Weights of a small GPT-style language model, trained from scratch on English Wikipedia: biases, a variant of SOAP for these matrices.
Each number is 128 + 32 x the weight over its row's rms, rounded and kept within 0 to 255. Layers, rows and columns count from 0. The size above them is the row's rms in percent of the matrix's.

# layer 6 attention output, 96x96, rms 0.164, rows 0-71, columns 0-95
size [103 104 109  91 111 107 106  99 106 102  95 113  98  93 105  96 116 100 104  95 100 101 107  96 102  93  95 104  99  93  92  92 115 111 106  98  99 103  96  90 109 111 101  95  92  99 104 101  94  95 100 100  91 102  97  81 111 103  95 103  81  98  95 105  99  89  99 102 105  98  97  97]
[[119 133 105 136 139 142 100  89 177 149 121 123 175 148 188 158 129  83 110 141  78 162 162 160 148 163 131 164 134 177 131 100  93 104 161 101 177  90 136  58 116  68  90 159 111 137  90  98 129 109 102 157 109 143 160 123 197 121 140 128 157 128 136 133 111 112  68 139 119  84 139 201 170 103 158  87 113 196 151 132 159 151  86 138 161 183 163 127 125  95 106 152 104 101 202 141]
 [ 89 162 165 147 159  79 179 138  79  69  87 184 162 140 143 106 156 148 139  96 109 120  91 104 159 124 148 107  94 100 123 139  91  93 147 128 111  83 125 110 139 183 154  83 139 136 162 117 104 142 125  96  59 200 120  89 171 145 147 124 130 104  81 117 140 133 156 134  99 166 166  77 145 143 164  71 146  96 109 179 154  91 169 129 121 164 117 114 126 112 147 143 116 187 215 103]
 [194 143 183 179  88 148 152 156 164 111 171  99 102 135 132 138 163 115 135 112 117  52 135 149 124 162  92 151 166 126 135 123  56  96  84 157 118 110 126 113  93 109 124 135 142 119 183 127 138 157 132 148 148 154 125 176 173 135 134 113 140  79 147 128 111 115 119 166 128 115 134 149 168 144 110  69  23 123 168 142  70  98 135 131 127 116 181 212 166 156  86  97 155 109 130  98]
 [131 130 185 111 125 142 184 113 221  70 192 142 202 133 148 122  99 141 129 104 144 109 109 153 125 101 166  60 141 132 182 117 103 121  90 176 100 126 104 113 114 109 165 115 135 133 125 128 169 111 128  82  89 121 141 112 106 128 132 150 106 123 103  89 125  59  73  92 151 144 175 129 118  84 178 102 155 113 141 162  90  67  83 148 150 134 100 122 121 142 114 125 118 206 159  87]
 [173 111 129 120 141 123 119 132  93 141  67 150 158 137 123 147 110 142 159 116  98  97 191  98 157 187 158 141 146 182 122  73 119 137 102 121 185 129 153 146 159 105 138 148 117 123 186 116 169 144 126 138  85 139 145 149 108 125 122 137 164 133 120 143 187 127 158 157 126 117  89 183 135  78 151  84  66 181  98  60 115 187 102 167 122  88  62 179  98 161  71 153  70 132 114 121]
 [112 140 146 155 117  88 172 122  98 147  89 141 144 121  97  97 127 138 145 116 121  91 105 135 169 137 126  96  99 176 131 130 134 123  97 179 124 112 135 135 188 191 110 107 131 168 155 101 151 109  85 123 108  94 132 118 137 111 102 152 122 137 137 116  82 117 146 107 112 133 175 136 114 156 154  80 160  65 104  67 226  33  94 201  93 144  88  74  88 113  94 124 128  88 104  78]
 [ 74 115 146 125 162 191 102 155 156 127 132 102 110  95 137 174 140 159 137 122  70 115 120 133 145 172 121 167 153 120 162 135 101 108 160 133 120 164 102 100  97 142 165  98  97  94  74 100 118  41 140 136 172 132 112  82 108 148 132 149 145 144 109 122 113 117 195 109 104  87  92 206 147  72 186 146 111 134 163 170  65  83 101 119 150 154 142 127 138 146 205 107 149 176 124  93]
 [188 160 130  86 160 138 173 120  95 108 130 162  80 108 152  81 134 124  88 110 154 136 142 138 118 100 136 137 139 132 103 115 111 126 104 174 136 171 137  50 118 173  91 129 102 133 136 120 196 168 136 120 141 152 158 120 152 144 109 151 162  96 132 141 176  89  84 124 101  95 120  83 167  71 159 173  99 136  74 132 120 110 113  99 128 186  88 111  93 116 155  95  40 114 149 220]
 [150  78 130 136 188 151 160  86 129 120 127 103 126 151 142  99 148 193 121  87 147 129 165 147 152 141 149 132 131  88 127 149 209 132 129 159  66 130 110 114 148 160  79 109 141  96 185 125  99 113 125 148 127 148 153 116 157 123 112 136 144 118  88 111 154 204 149 176  92  93 115  76 160 123 179 120  82 126 103 155  84 137 108 157  79 141  81 151 125 147 119  72 218  66 169 139]
 [141 141 115 127 157  63 125 106 163  62 137 180 156  91  75  96 180 152 119 176 146 145 131 136 111 203 115  98 103 129 128 140 124 144 139 151  99 111 137 110 113 131 144 148 175 134 116 162 148 162  70 122 120 145 113 179 100 146 150 125 164 153  86 106 116 107  56 125 152 226 120 153  93 121  94 137 118  66 111 128 122  72 129 104 152 201 158  88 148 154  99 133 130 113 161  65]
 [163 132 170 107 107 157 146 118 192 112 108 117 128  94 114 165 120 130 155 145  81 105 144 124 189 118 134  92 193 144 136 111 126 139 123  99 144 123 122 112  84 136 110 139 101 111 109 107 123  59 146 116  97  86 120 171 179 144 121 155 102 115 137 162 147 111  89  55 157 178  90 154 153 105 144 118 100 152 147  89  72 135 146 162 111 204 215 205 174 148 107 161 150 130 178 161]
 [131 157 117 104  93 132 114 114 139 165  63 113 126 158 158 144 102 176 104 137 100  99 140 141 156  54  99  75 145 171 156  92 112 111 120 112 154 114 120 159 125  87  94  88 114 142 131 101 114 134 123  73 136 141 142 149  73  86 132 152 107 123 140 146 141 217 122  57 102 118 129 188 111  99  46 146 144 154 151 116 102  82 137 132 160  72 123  61  83 121 142  94  76  75 136 104]
 [106 227 171 122 121 153 139 172 139 129 153 140 132 129 149 126 114 141 145 109 137 160 101 106 132 118 131 127 119 144 142  97 136 130 147 102 136  97 124 110 124  96 121 108 147 159 157  42 116  94 195 146 165 150 146 123 142 123 134 182  74 115  94 126 152 162 166 159 127 188 133 166 179  96 132 105 208 147 169 157 144 131 163 134 129  77 144 143  98 214 181 173 114 170  86  66]
 [158 158 122  88 102 146 101 127 116 149 103 120 138 162 177 145 137 122 154 102 174 140 147 120 166 145 115 167 205 150 147 134 153 129 106  99 116 150 123 152 101 110 120 113 118 131 102  62 145  98  80 146 130 112 108  97 126 146 150 136  84  98 146 165 141 173 101 174  89  74 155 174 213 198 117  84 124 188 130  81 149 146  70 126  40 111 101 169 139 124 155 138 116 184  82 120]
 [185 136 104 102 142 131 158 106 111 127 101 177  95  68 130 108 143 145 119 134 102 119 155  95 134 176 123 136  49 146 200 183 119 127 104 151 108 145 137  64 153 114 130 140 113 101 152 152 149 162  89 138 113 143 155 163 148 215 117 101 113 136 118 124 164 172  83 113 154 197 120 124  87 133 213 166  91  74 123 147 155 132 108 106 121 140 190  96  84 158 142  92 126 130  82 137]
 [124 142 135 111 133  99 135  38 161  78  95 106 131 172  73 138 129 122 118 124 153 109 118 151 137 141 140 153 126  60 126 177 141 143 121 135  93 150 140  92  89 123  92  97 173 116 109 133  67 159 144 115  87 112  75 113  89  69 108 163 164 110 128 118 149 201 102 131 120 102 110 183 107 121 116 161 127  60 103 108 143 172 162  79 109 177 111 115 180 115  90 187 160 133 179 175]
 [111 142 166 127 138 182 139 120 148 123 192 141 161 174  77 193 133 127 165 131 140 192 120 200 139 141 110  98 114 135 151  94 138 152 159 134 118  58 175  87 159  98 112  74 147 156 107 140  88  85 125 142 114 143 122 129 136 179  82 132 110 166 143 122 152 130 185 131 150 115 131  69 139  81  68 155 102  62 156 134 153 133 113 166 117 157 146 137 154 197 123 129 150 174 188 140]
 [132 103  82  72 153 191 107 130  81 182 163 109 138 161 131 101 130  95 151  90 142  98 111 101 119 137  91 170 108 116 144 112 104  99 104 128 204  86 189  92 123 107  98 145 106 165 119 172  96 113 153 128 129 116 169 119 153 164 100 111 165  91 129 141 163  57 128 185 148  98 152  90 199  80 147 135 103 188 127 168 185 152 149 150  94 141 119 133 171 142 130 123  85  93  93 100]
 [ 66 102 119 151 130 108 164 112 105 102  97 132 158  78 153 130 159 103  60 108 113 136  84 125 161  95  65 135 176 163 115 105  91 132 128 114  80 103  96 204 169  90  86 133  74 133 117 142  65 144 149 116 137 120 118 100 170  92 126 128 119 183 125 138 146 126 104  81 140  69 136 193 200 106 130 129 114 144 115 124 110 164  93 157 126 110  85  89 100 170 144 111 160 123  73  81]
 [ 78  89 157 116 152 118 106 102 143 103 114 168 152 106 169 111  88  35 214 120 122 171 165 194 148 124 120 135 129 166 112  84 128 195 156 176 116 123 164 102 122  54  92  54 140 153 106 156 155 124 118 125 153 115 107 126 130 164 144 114 160 138 156 125 129 133 125 168 133 129 117 143  94  88 131 143 147 165  93  90 117 146 162 138 127 188 161 177  96  76 116 102 155 162 166 114]
 [175 121 143 112 122 141  92 129 146 159 123 149 151  91 166 172 135 133 154  67 140 153  75 102  71 111 126 201 128 164 157 138 110 139  85 107 134 132 157 160 112  77 102 169 119 132 120 149 108  89 142 123 159  99  86  76 146 119 104 179 170 142 153 152 147  74 124 134 121 102 124 155 168 217  94  80  91 182 209  95  90 121 134 126 131 164 140  64 137 141  67 128 134 119 134  98]
 [139 143 112 143  88 129 153  99  71 104 166  85 193 129 168 137 131 154 104 168 119 107 114 110 104 106 144 112  99 155 106 115 127 173 136 111 154  65  97 134 126 120 148 116  69 137 114  75 184 132  89 151 161  65 112 182 103 130 153 140 124 141 175 189 161 119 177 118 122 120 141 139  70 174 150  34 144 127 136 108 152 102 151  22 126 133 125 156 146 141 158  90 156 111 142 138]
 [154 119 118 134 197 123 144 167 137 194 140 136 151 167 175 124 151 150 146 157 148 159 136 118 141 142 152 110 105 115 143 149  75 149 116  88 138 130  82 136 119 157 102 132 116  75 157 163 172 128  77 148  98 107 151 113 135 151  86 145 133 129 136 128 141  85 119  96  75 166 123 106 211 128 134 145 121 143 103 162 155 105 101 182 166 182 151  62 147 192 204 164 202 119 148  72]
 [114 126 115 178 146  89 195 172 121  91  98  89  92 137  91 175 129  78 128 134 136 103 119 156 142 157 101 152 106  90 129 130 151 135 123  93 128 115 115  92 149 135  82 132 123 100  91 131  44 161 127 140 103 114  95 110 102 147  91 175  90 110 161 103 116 164  57 161 130 113 225 127  58 158 156  83 170 154 139 174 153 161 162 107  65 115 138 106 178 130 108  94 132 126 140 111]
 [174 104 160 141 125 141 135  98  93  74 137 113 151  91 139 167 123 118 120 125 178 153 165 126 114 149 104 105 142 130 130 181 185 124 116 136  97 138 124 123 140  81 176 118 171  97 121  70 114 136 148  88 133  66  96 144 140 146 139 116 115 123 133 144  87 141 161 150 162  86 178 103 153 177  73 127 114 132  68  83 155 169 152  68 151 221  81 142 100 187 187 132 147 116  95 181]
 [115 134 156 133 135 107 123 111 136 159 158  81 158 142 131 144 164 128 137 180 157 171 177 111 152 139 155 130 132 131 137 115 150 141  85  84  68 128  82 130 152  69  87 109 108 131  62 143 138 127  80 177 141 135 127 132 173 138  72 113 157 134 156 106  62 152 161  86 115 198 127  84  76  86  94 117 159 197 121 121  94 114 117  93 142  85 155 186 153 123 165 174  81  89 132 179]
 [ 78 112 159 115 207 108 105 168 153 162 106 130 176  85  96 119 169  99  86 110 123 128 125 129 141 171 136 127 131 140  92 122 170 144 183  92 113 119 189 123 109  92 151 151 130 144 131 147 145  82 123 109 156 155 105  89 155 102  46 140 143 123 152  96 185 129 101 135 102 132  97 125 140 133 149 169 138 168 134 134 140 119 149 115  49 130 123 102  93 162 131  91 106  91 237  58]
 [130  82 141 138 105 166 117 107  99 107 117 142  95 188 183  89 152 139 127 147 134 119 133  96 135 148 144 142 100 142  85  93 156 121 117  65 127  97 127 118 146 108  61 140 133 148  91 153 139 171 109  66  32 113 139 144 114 171 123 120 133 113  63  86 138  49 139  60 124 159 185 133 150  53 171 130  86 165 133 122 113 113 103 100 141 114  66  98 145 103 145 135 141  95 142  99]
 [116  83 135 111 122 104  88 209 119 152 120 160 122 143 135 120  87 200 109 103 110 122 129 132 165 169 174 100 133 132 137 185 106  88 109 122 144 144 148 122 127 120 125 133 112 142  87  66 161 135 133 138 110 123 123 100 173 117 111 154 145 136 121 100 158  72 151 170  75 157 102 150 102 177 136 214 177 117 155 120  73 124 109 143  37 196 100 133 132 138 149 174  99 119 101  60]
 [185 104 125  88 124 138 122 141 127 135 111 138 152  96  77 186 112  90 134  83 134 114 108 148 134 170 147 160  86  92 118  95  73 174 140 113 128 136 148 132  99 189  56 121 156 158 158 172  86 153 105 144 142 154 145 173 153  74 120 167 139 167 172 122 135 113 141 161 163 115 118 105 114 201 127 153  98 115 121 169 111  57  48 178 115 111 107 123  91 136  87 192 139 149 149 161]
 [155 144 101 117 165 113 149  77 156 137 136 124 170  86 154 121 128 105 170 102 151 130 151 122 138 125 159 133 199  98 140 202 146 163 125  83  96 148 108 110  84 108 167 113  96 132 128  58 154 147 129 122 137 133  92  93 123 151 166 108 152 110 159 143  38  77  70 137 187 135  86  60 119 124  81 117 146 190 134  94 176 167 171 106 128 143 138 125 151 135 137  98 116 164  79  83]
 [105 164 113 144  78 145 122 134 155 105 160 126 133  88 169  86 113 144 149 134 141 127 109 139  85  92  94 195  89  76  79 177 112 113 117  82 123 113  99 119 152 134 143  98 170 142 144 100  71 145 173  49 151 159 108 130 170 102  97 119 129  70  85 173 109  94 144 181 114  96 185 112 177 118  99 109 123 141 148 128 175 177 186 117 117 167 128 142  81 117 120 123 127 203 124 164]
 [150 123 104  69 124 144 194 154 132 153 113  93  87 164 129 143 115 106 106 174  76 106 141 107 141 157 153 147 134 124 126 147 151  83 120  88 155 133 101 139 118 222  97  62 131 100 125 181  81 141 104 143  74 101 129 128 152 184 108 173  92 159 120 110 101  77 117 161 135 117 173 103 149 150 193 104 170  80 101 178 107 138 125 119 123 113 158 106 162 160  84 182 144 105  85 173]
 [117 113 121  82 107 129 145 146 174  91 174 130 139 186 132 113 106 147 134  95 127 161 106  91 149 104 171 110 138 173  49 180 156  99 149 116 109 131 147 116 112 156 206  96 106 168 118 117 106 171  95 139 117 143  72 121 162 110  93 165 109  80 139  96 121 110  99 134 141 120  87  92 168  98 100 135 117 124 207 167 124 149 152 184 119 104 140  93 157  71 207  89 113 107 111 184]
 [ 90 113  87 122 115 156 170 152 143 160 111 102 176 127  79 104 166 115 164 150  92 151 154 152  90  92 154 123 160 122 142 146 137  80 112  99 135 111 136 169  91  99 109 181 138 179 153 128  63 102 161 164 110 124 130  90 172 138  89 138 106 110  73 103  92  63 157  62 125 140 103 165 173 117 132 125 119 110 128 143 178 191 124 140  58  91 112 156 159 155 155 143 144 220 115 132]
 [115 140 114 119 129  77  97 103 176 139 134 136 121 170 102 134  85  94 169 117 178 104 126  98 149 147 138 171 115  96 139 155 135  91 124 147  92 141 151  68 104 151 111 171 132 128 136 134  97 125 136 170  77 152 101  97 111 111 134  91  96 158 134 104 192  96 148 124 180  94 165 183  63 120 127 123 155 141 155  98 148 184 115 200 162 200  91 112 179 140 218 111 158 156 104 163]
 [135  94 124 114 121 188 102 131 103 123 153 170 148 172 168 139 143 107  89 150 118 124 127 118 112  98 115  53 171 137 164 132 128  85 157 128 166 171 127 191 124 119 152 143  89 141 141 170 151 181 119 106 151 118 122 123 156 137 149  81 110  83 127 122 145 122 175  81  54 102 111 191 111 111 138 148 164 116  53 125 130 126 113 156 128 118 186  96 125  34 144 150 110 184  94 195]
 [ 97 156 160 185 104 132 130 111  69 151 146 183 137  89 120 109 123 150 169 122 143 143 122 128 128 124 179 216  97  86 105 159 134 168 159 164 102 114  96 124 153  97 120  96 172 108 145 109  83 131 126 136 146 128 145 155 142  99 111 157 149 114 106 188 194 111  95 141  81 237 105 132 165 140 114  78  65 109 123 107 148 123 145 125 187 159 141 119 125 100 154  90 138  91  85  87]
 [130 143 136 170 165  84 135 121 145 127  87 106 129 141 108 110 142 107 137 112 178  96 112 150 197  71 113 159 139 135  94 100 160 182  92  79 110 170 101 121 182 137 129 129 175 117 133 117  84 131 133 142 132 141  98  99 119 126 159 128 140 128 181 141 102 170 190 122 127  72 136  46  65  99  95 148 135 189 127 139 131 124  89 175 207 151 117 105 130 127  57 123 156 170  91  84]
 [ 96  93 163 145 132  84 127 165 122 161 159 113 148 120 176 132 122 178 121 113  86 159 124 157  66 145  91 124 152  46  71 178  77 141 164 101 127 127 159 129 152 125 104  99 186 126 105 121 201 174 188 126 131 140 144 175 113  97  79 141 164 131 119  85 122 124 164 146  93 176  92  98  96  90 117 121 144  73 153  97  73 124 102 117 138 157 158 178  79 142 134 127 152 102 144 171]
 [115 141 158 140 190 126 172 129 154  77 158 107 142 131 101 141 100 174 149 155 141 142 122 149 129 166  63 178 128 113 149 155 146 143 175 128 121 166 135  92 107  96 179 138 111 154 128 164  88 211 127 163 135 170  81 105 178 116 136 112  88 139 130 125 130 119 112 152 161 155 177 141  98 110  42 107 167  88 100 166  89 155 129 149 112 115  72 133 210  53 128 147 136 160 142 127]
 [132 120  90  53 126  66 156  74 144  65 166 144 155 128 158 180 105 119  92 114 147 139 193 140  83 101  88 132 117 171 128 148 136 166 121 157 114  80 133 143 108 111  73 122  90 137 144 125 121 120  99  73 111 134 128 137 143  95 113 183 118  88 133 112 121 127 147 143 133 117  43  75 150 148 163 118 113 117 206  51 126 107 158  99 152  83 135 115 180 121 132 141  85  87 143 100]
 [121 131 136 188 122  74 157 137 100 105 110 113  88 115 154  88 120 120 121 148 139  56 173  99  75 124 143 142 147 131 122 167 113  98 145  80 113 174 123 152 121 158 116  73  79  83 124  97 183 164 142 176 107 149  92 127 153 124 123 103 129  87 131 125 154  84 115 167 158 142  68 137  75 217 101 121 142 120 116 167 128 175  52 165  99  68 130  91 133 147 105 112 166  85 113 110]
 [ 96 137  70 118 126 104 108 153 162  98 118  76  87 149  97 145 123  92 189 155 128 118 166 140 152 145 146 139  42 127 154 109 103 147 136 113 106 163 199 105 141 181 118 124 159 122 115 113 110  94  87 111  93 123 117  97 135 134  98 156 124 130 103 162  86 161 177  94  89 103 127 113  93  50 117 171  57 113 162 156 166 137 161  97 100 126 164  57  90 154  99  95 173 146 130 172]
 [150  84  48 120 151 128 131 109 209 159  77 119 104 169 148 172 143 176 146 116 111 145 142 128 104 157 189 181 143 126 144  82  94 133 130  80 123 177 162 159 128 125  94  92 139 108 125 167 147 138 132 157 123 155 143 159 140 148  83 179  76 138 109 129 115 111 136 114 197 109 114 152 151 127 112 226 174 121 121  97 134 109 119  72 110 132 168 106 182 153  74  84 139 110 114 122]
 [165 123 112  54 134 124 151 151 148  87 127 118 170 156 199 165 152 157 129 115 123 129 125 121 107  92 175 161  90 193 150  79  86  77 115 129 156 129 110 119 121 109  92 124 132 159 160 106 118  76 126 111 147 142  95 148 151 135 131 157 162 164 123 106 113 113 117  98 169  94 133 129 103 100 157  85 202 165 144 105 126 162  60  92 108  70 143 107  98  72 127 107 188  46 163 157]
 [130 136 118 111 159 151 185 160 150  56 161 109 118 102 152 106 166 120 199 193 169 163 142 123 143 141 119 124  79 126 148 111 138 157 169 164 164 136 138  79  79 122 108 110 129 138  72 153  90 167 130 121 134 123 134 108 163 133 137 156 102 102 171 104  96 140 114 106  95  98 127  97 114 162  69 145 129  82 161 109 187 149  79 139 183 157 128 152  59  93 157 194  98 145 195 136]
 [171 122  90 118 178 156 148  92 135  66 128 113 104 111  78 128 160 147 159 137 103 160  38  92 136 127 187 139 136 126 110 131 146 139 120 146 200 130 118 170 125 157 136 130 149 120 134 120 120 146 133 104 144 106 158 110  57 135 128 143 114  97 135 100  86 153 135 119 183 102  72 119 167 106  90  96  98  87 125 166 148 186  85  94 146 173 177 148  33 111 144 186 111  90 115 102]
 [108  78  67 150 161 139 154 162 138 144 133  92 139 113  88 114  66 151 112 122 141 140 152 174 180 182 108 142 121 157 109  87 148 163 111  79 102  91 115 157 135 117 112 132 107 125 125  94  87 126 127 104  67  96 136 162  76 159 101 181 149 157 121 113 144 115 135 101 163 151  85 159 167 143  89 120 173 142 146 141 193  28 163 109 142 136  44 147 126 173 147 116 136  77 137 152]
 [ 90 127 185 104 110 122 114 144  85 123 157 125  99 158 147 118 130 102 130 164  99 106 128 124 187 109 130 137 102 165 160 119 102 132 165 142 154 129 215 137 107 103 131  63 119 132 163  59 143 106 124 175 133 135 124 134 183 180 119 151 115 158 128 143 114  76 194 124 135 146 115 135  85 171 128 154 102  80 102 179 136 148  92  47 207 102  80  82 142  97 160 118  89 151 107  91]
 [178  86 128 154  89 150  89 182 145  72 115 126 137  88 151 158 188 171 104 133 146 116  76 132 111 134 130 143 117 120 162 168 133 113 103 146 119 158 102 118 113 107 132 136 145 119 168  90 126 132 120 122 172 131 147  67 144  96 123 163 134 148 152 104  70  68 155 148  54 188 134 163  85 160 111 109 150 115 184 164 153 117  52 146 173 166 124 140 141 171 131  86 147  42 164 135]
 [143 148 118 115  80 187 123 108 145 162 107 185 156  81 225  82 140 101 124 154 146 112 123 125 119 159 167 102  89 163  86  73 137 116 171 163 174 118 114 109 169  54 108 123  88 131  98 114 125 131  89 124 109 147 126 192  82 119 113 133 103  95 144 136 165 137 110 113 119 118 101 154  49  96 115 126  90 151 115 119 148  65  67 137  99 140 163 133 165 171 144 185 138 130 146 138]
 [132 165 151  70 167 137 154 113  75 150 140 138 147 148  80  94 107 115 174 113 115  90  57 165  87  90 159 123 123 141 108 167 173  95 170 125  93 141 132 185 134 134 105 146 132 140 161  97 110  84 163 111 129 150 144 134 135 171 153 177 128  83 153 141 121  87  97 134 130  82 117 214 134 110  71 176 137 108 121 117 102 122 145  80 120  79 142 107 170 143 171 114 197 154 200 108]
 [126 160  68 143 139 164 131  95  86 104 108 129 141 106 125 187 174 103 148 134 131  74 159 165 101 107 117 113 134 120  95 126 130 169 137 169 186 189 156 153  97  87  96 132 126 189 147 119 137 108 115 153 168  92 109 138 154 120 123  94 142  91 113 169 103 124 158 145 156 102 126 168 135 121 134 146  71 243 125 140 135 132 192 118 144 133 159 103 133  35 128 119 195 102  98 118]
 [152 137 155 112 126 129 103 120 139 115 158 179 106 144  97 129 133 129 109 139 155 150 171 111  99 155 107 148 141  90 118 144  82 137 159 136 103  95  96 109 148 132  94 127 133 177 153 103 151  91 201 109  77  98 109  76 144 131  97 104  96  96 104  90 170  88 125 110 255 138 139 169 124 194 140 151  89 127  90 166 139 171 182 176 169 102 102 174 105 162 105 153 158 103 174 117]
 [148 147 152 114 140  91 115 168 127 155  80 148 129 108 155 158 107 106 128 113 108 129 187 165 108 124 145 120 144 120 119 156 128 123 124 124 101 163 148 147 111 123  95 128 156 125 131  40 128  96 117  52 119 185 117 143 157 120 118 114 110 147 130 133  85 130 177 178 192 127 131 113 159 114 148 188 121 179 120  39 172 116 136 114 174  31 127 116 172 204  95  77 134 142 157 163]
 [ 99 106  84 101 107 170 133 143  99  92  79 136 189  83 160 133  57 162 145 132 132 109  76 110 122 115 138 141 152 150 137 126 180  96 146  92 119 131 123 172 109 160  78 103  75 140 136 145 120 118  95  76 112 184 161 127  96 129 118 131 125 153  89 147 146  55 184 164 126 142 113 160 125 104  71 123 154 167  78 124 152 161 150 120 127  97 158 187 143 101  68  55  83 164 151 111]
 [137  96 115 127 116 126 141 135 141 148  50  80 132 150 144 129  67 103 122 135 148  89 133 138 122 131 115 150 183 126 135 152 128  80 132 105 100 113 114 129 114 109 101  74 109 133 154 136 131 156 123 136 170 108  89 130 157  96 109 190 131 117 123 163 217 115 123 125  83  96 105 101 216  37 123 158 192 112 122 131 157 135 132 158 139 147 127 172 169 164  94  60 172  81  76 161]
 [121 158 135 126  99 139 190 110 122 127  72 139 153 121 118 173 156 139 131  81 171 130 117  34  73  97  77 158 114 156 104 136 142  83 144  87  70 116 124 120 119 107 103 124 101 143 144 100  66 114 123  84 160  58 115 114 157 152 108 125 133 124 135 173  86 152  88 136 120 111 126 141 132 213 163 143 141 167 118 140 196 108 163 147 204 131 177 123 119 139 109  69 150 154 137 154]
 [149 125 113  82 129 167 122 158 147 120 103  65 132 125 150 187  60 101 112 107 130 124 113 109 130  84 145 122 150 129 118 106 122 129 104  70  90 123 129 160  74 155  59 106  48 161 118 136  90 150 119 110 148 143 155 128 112 153 141 150 135 139 147 144 122 162 167 133 206  96 137  79 156 178 154 148 148 176 129 142 107 183  69 156 161 146 177 149 111 149 184 122  45 134 173 102]
 [147  91 157 137 165 120 126  94 161 161 166 118 102 128  77 140 159  86 118 110 188  90  97 155 156 101 119 130 150 116 165 111 119 120 124 188  61 118 165 129 128 103 161 161 135 152 135 159  92 157 100 152 173 155 120 164 106 168  75 143  83 149 159 127 132  98 142 128 168 109 121 106  71  86 115 110  82 121  58 146 127 124 158 177  73 117 134  55  49 140 176 141 163  93 170 147]
 [135 100 170  77 107 208 187 136 145 125 107 131 151 130 186  93 130 180 115 105  86 113 114 121  98 158 133 116 108 182 121 115 107  96 170 116 149 132 137 125 166 113 118  82  62 152 127 173 116 128 164 129  93 100 146 126 132 103  76 161 111 156 105 120  88 110 103 102 145  79  65 121  78  85  88 118  91  98 111 167 139  80 119 153 142 210 108 156 183 168 115 132  77 109 112  86]
 [157  72 121 134 180 169 124  86 137  84  86 121  97 169 120 194 143 137 129 106 115 129 122 100 164 117 135 152 116 147 121 123 161  85 128 171 148 157 236 139 121 143 111  93 141 152 124 143  95 110 109 103 129  94 144 154 145 147 137 117 110 150 161 119 129 143 137  35  92 120 163 115 103 169 102 100 100 151 219 163 180 124 121 102  93 138 103  80 115 115  69 116 107  63  92  97]
 [127 128  64  71 138 102 130 144 109 100 140 160 170 102 169 116 161 143  76  88 120 105  75 143 124 121 173 175 124 147 174 162 157 145 111 159 157 127 155 146 144  80 145 161  90 138  97 126  75 138 113 107 177 129 102 185 101 105 114 137 145 124 123 122 124  80 172 112 189 103 104 156 202 118 157 113 160  97 178 157 126  84 112 138 106 132 146 144  50  80  77 122 156 134  48 126]
 [144 134 135 154 131 123  93 116 128 124 118  89 116 101 111 171 133 120  71 207 164 113 129 155 173 151 149 157 120 151  88  83 149 144  99  92 128 154 147 162  92 129 139 126 102 145 116  95  91 152  80 122 159 103 132 130 115 172 131 132  99 121 118  73 107 153 135  67 134 204 126 124  98 183 108 219 149 129 147 129 170 110  67  58 107 133  58 133  95 108 128  99 198 112 162  86]
 [152 126 119 156 113 163 174 168 107 127 165 118 163 192 149  68 168  79 161  86 117 121  93 106 182 128 164 147 138 136 148 125 148 111 146 151 158 152  87 101  96 133 138 142 115  69 166 121 121 187 104 182 115 136 149 167 184 115 149 128 174  99 155  81 128 157 160 135 152 144 123  86  80 126 144  90  95 123 213 153 122 134 142 126  72 172 207 169 147 125 101  86 142 105 137 164]
 [139 125  87  97 108 171 140 103 127  70 114 133 149 119 144 115 126 112 116  76  80  98 124  82 130 160  65 160 173 102 156 137 176 127 148  11 149 136 124 141 147 149 106 120  69 142 186 149 121 116 122 163  84 150 140 129 108 186 132 159 131 137 134 130 104 111 120 115 116 116 130 190 160 153 150 113 167 149 131 131 105  93 138 183 137 111 135 138 140 147 144  77  60 171 153 226]
 [141  91 146 138  54 167 129 126  92 122  95 102 114  86 165 155  99 171 157 149 118 134  86 166 110 132 161  96 164 147 145 167 112 118 130 150 117 122  75 143 117  80 109 118 117 116 115  73 134 144 145 115 125  83  75 130 150 100 192 159 147 167  81 140 141 132 137  93 115  90 148 157 158 154 160 135 110 180  69 180 161  90 121 130  95 124 123 231 133 154 157 200 117 118  60 128]
 [125 140 143 132 186 126 107 155  99 119 159 178 128 120 132 158 141 115 121 161 119 132 129 117 109 189 180 114 146 108  93 111  93 119 128 115  59 133 116 156 184 162 145 129 158 109 115 114 155 115 159 150 142 126 190 131 125 163 113 173 202 135 114 131 122  52 137 126 106 163 136 116  75 110 128 160 117 164 122 201  61 177 192 142 182 106  97  88 137 188 122 160  76  69 127 165]
 [ 75 112 139 135 117 137 104 122 121 119  99 112 117 145 140  95 144 143 119  98 174  93 191  93 162 167 109 119 125  84 142 123 175 124  69 140  92 102 148  96 118 149 126  49 169 141 113 110 162 155 162 135 151 166 154 142 114 152 156  96 102 151 170  90 138 126 120  93  95 171 197  80 146 123  64  89 181 130 119 135  59  94 147 143  80 178 165 109  96 198 105 169 120 170 157 159]
 [159 151 136 122 136 195 170 101 115 141 148 105 157  62 148  92 110 169 152 117 132 129 111 138 134 108  87  45 113  98 160 113 139 152  94 129 140 123 123 167 160 128 120 100 110 143 140 126 133 101 101 158 143  91 191 123  92 173 143 176 122  97  52 103 126 106  82 102 122 103 131 155 126 186 121 145 165 148  76 150 159 107 169 118  90  96 145 156  48 150 173  95 139  88 156  43]
 [ 96 130 114 133 100 170 129 101 105 169 151  59 171 120 159 130 141 105 160 117 147 115 124 127 133 153 130 139  85  88 122  79 170  91 191 128  86 117  88 152 126 118  57 120  73  86  95 129  59  93 122 135  68  82 121 181 111 130  76 118 151 103 150 115 103 171 161 127 152 107 124 167 195 133 107 117 114 167 121 158  99 113 113 122 113 104 188 115 114 137 144 134 157  76 186 202]]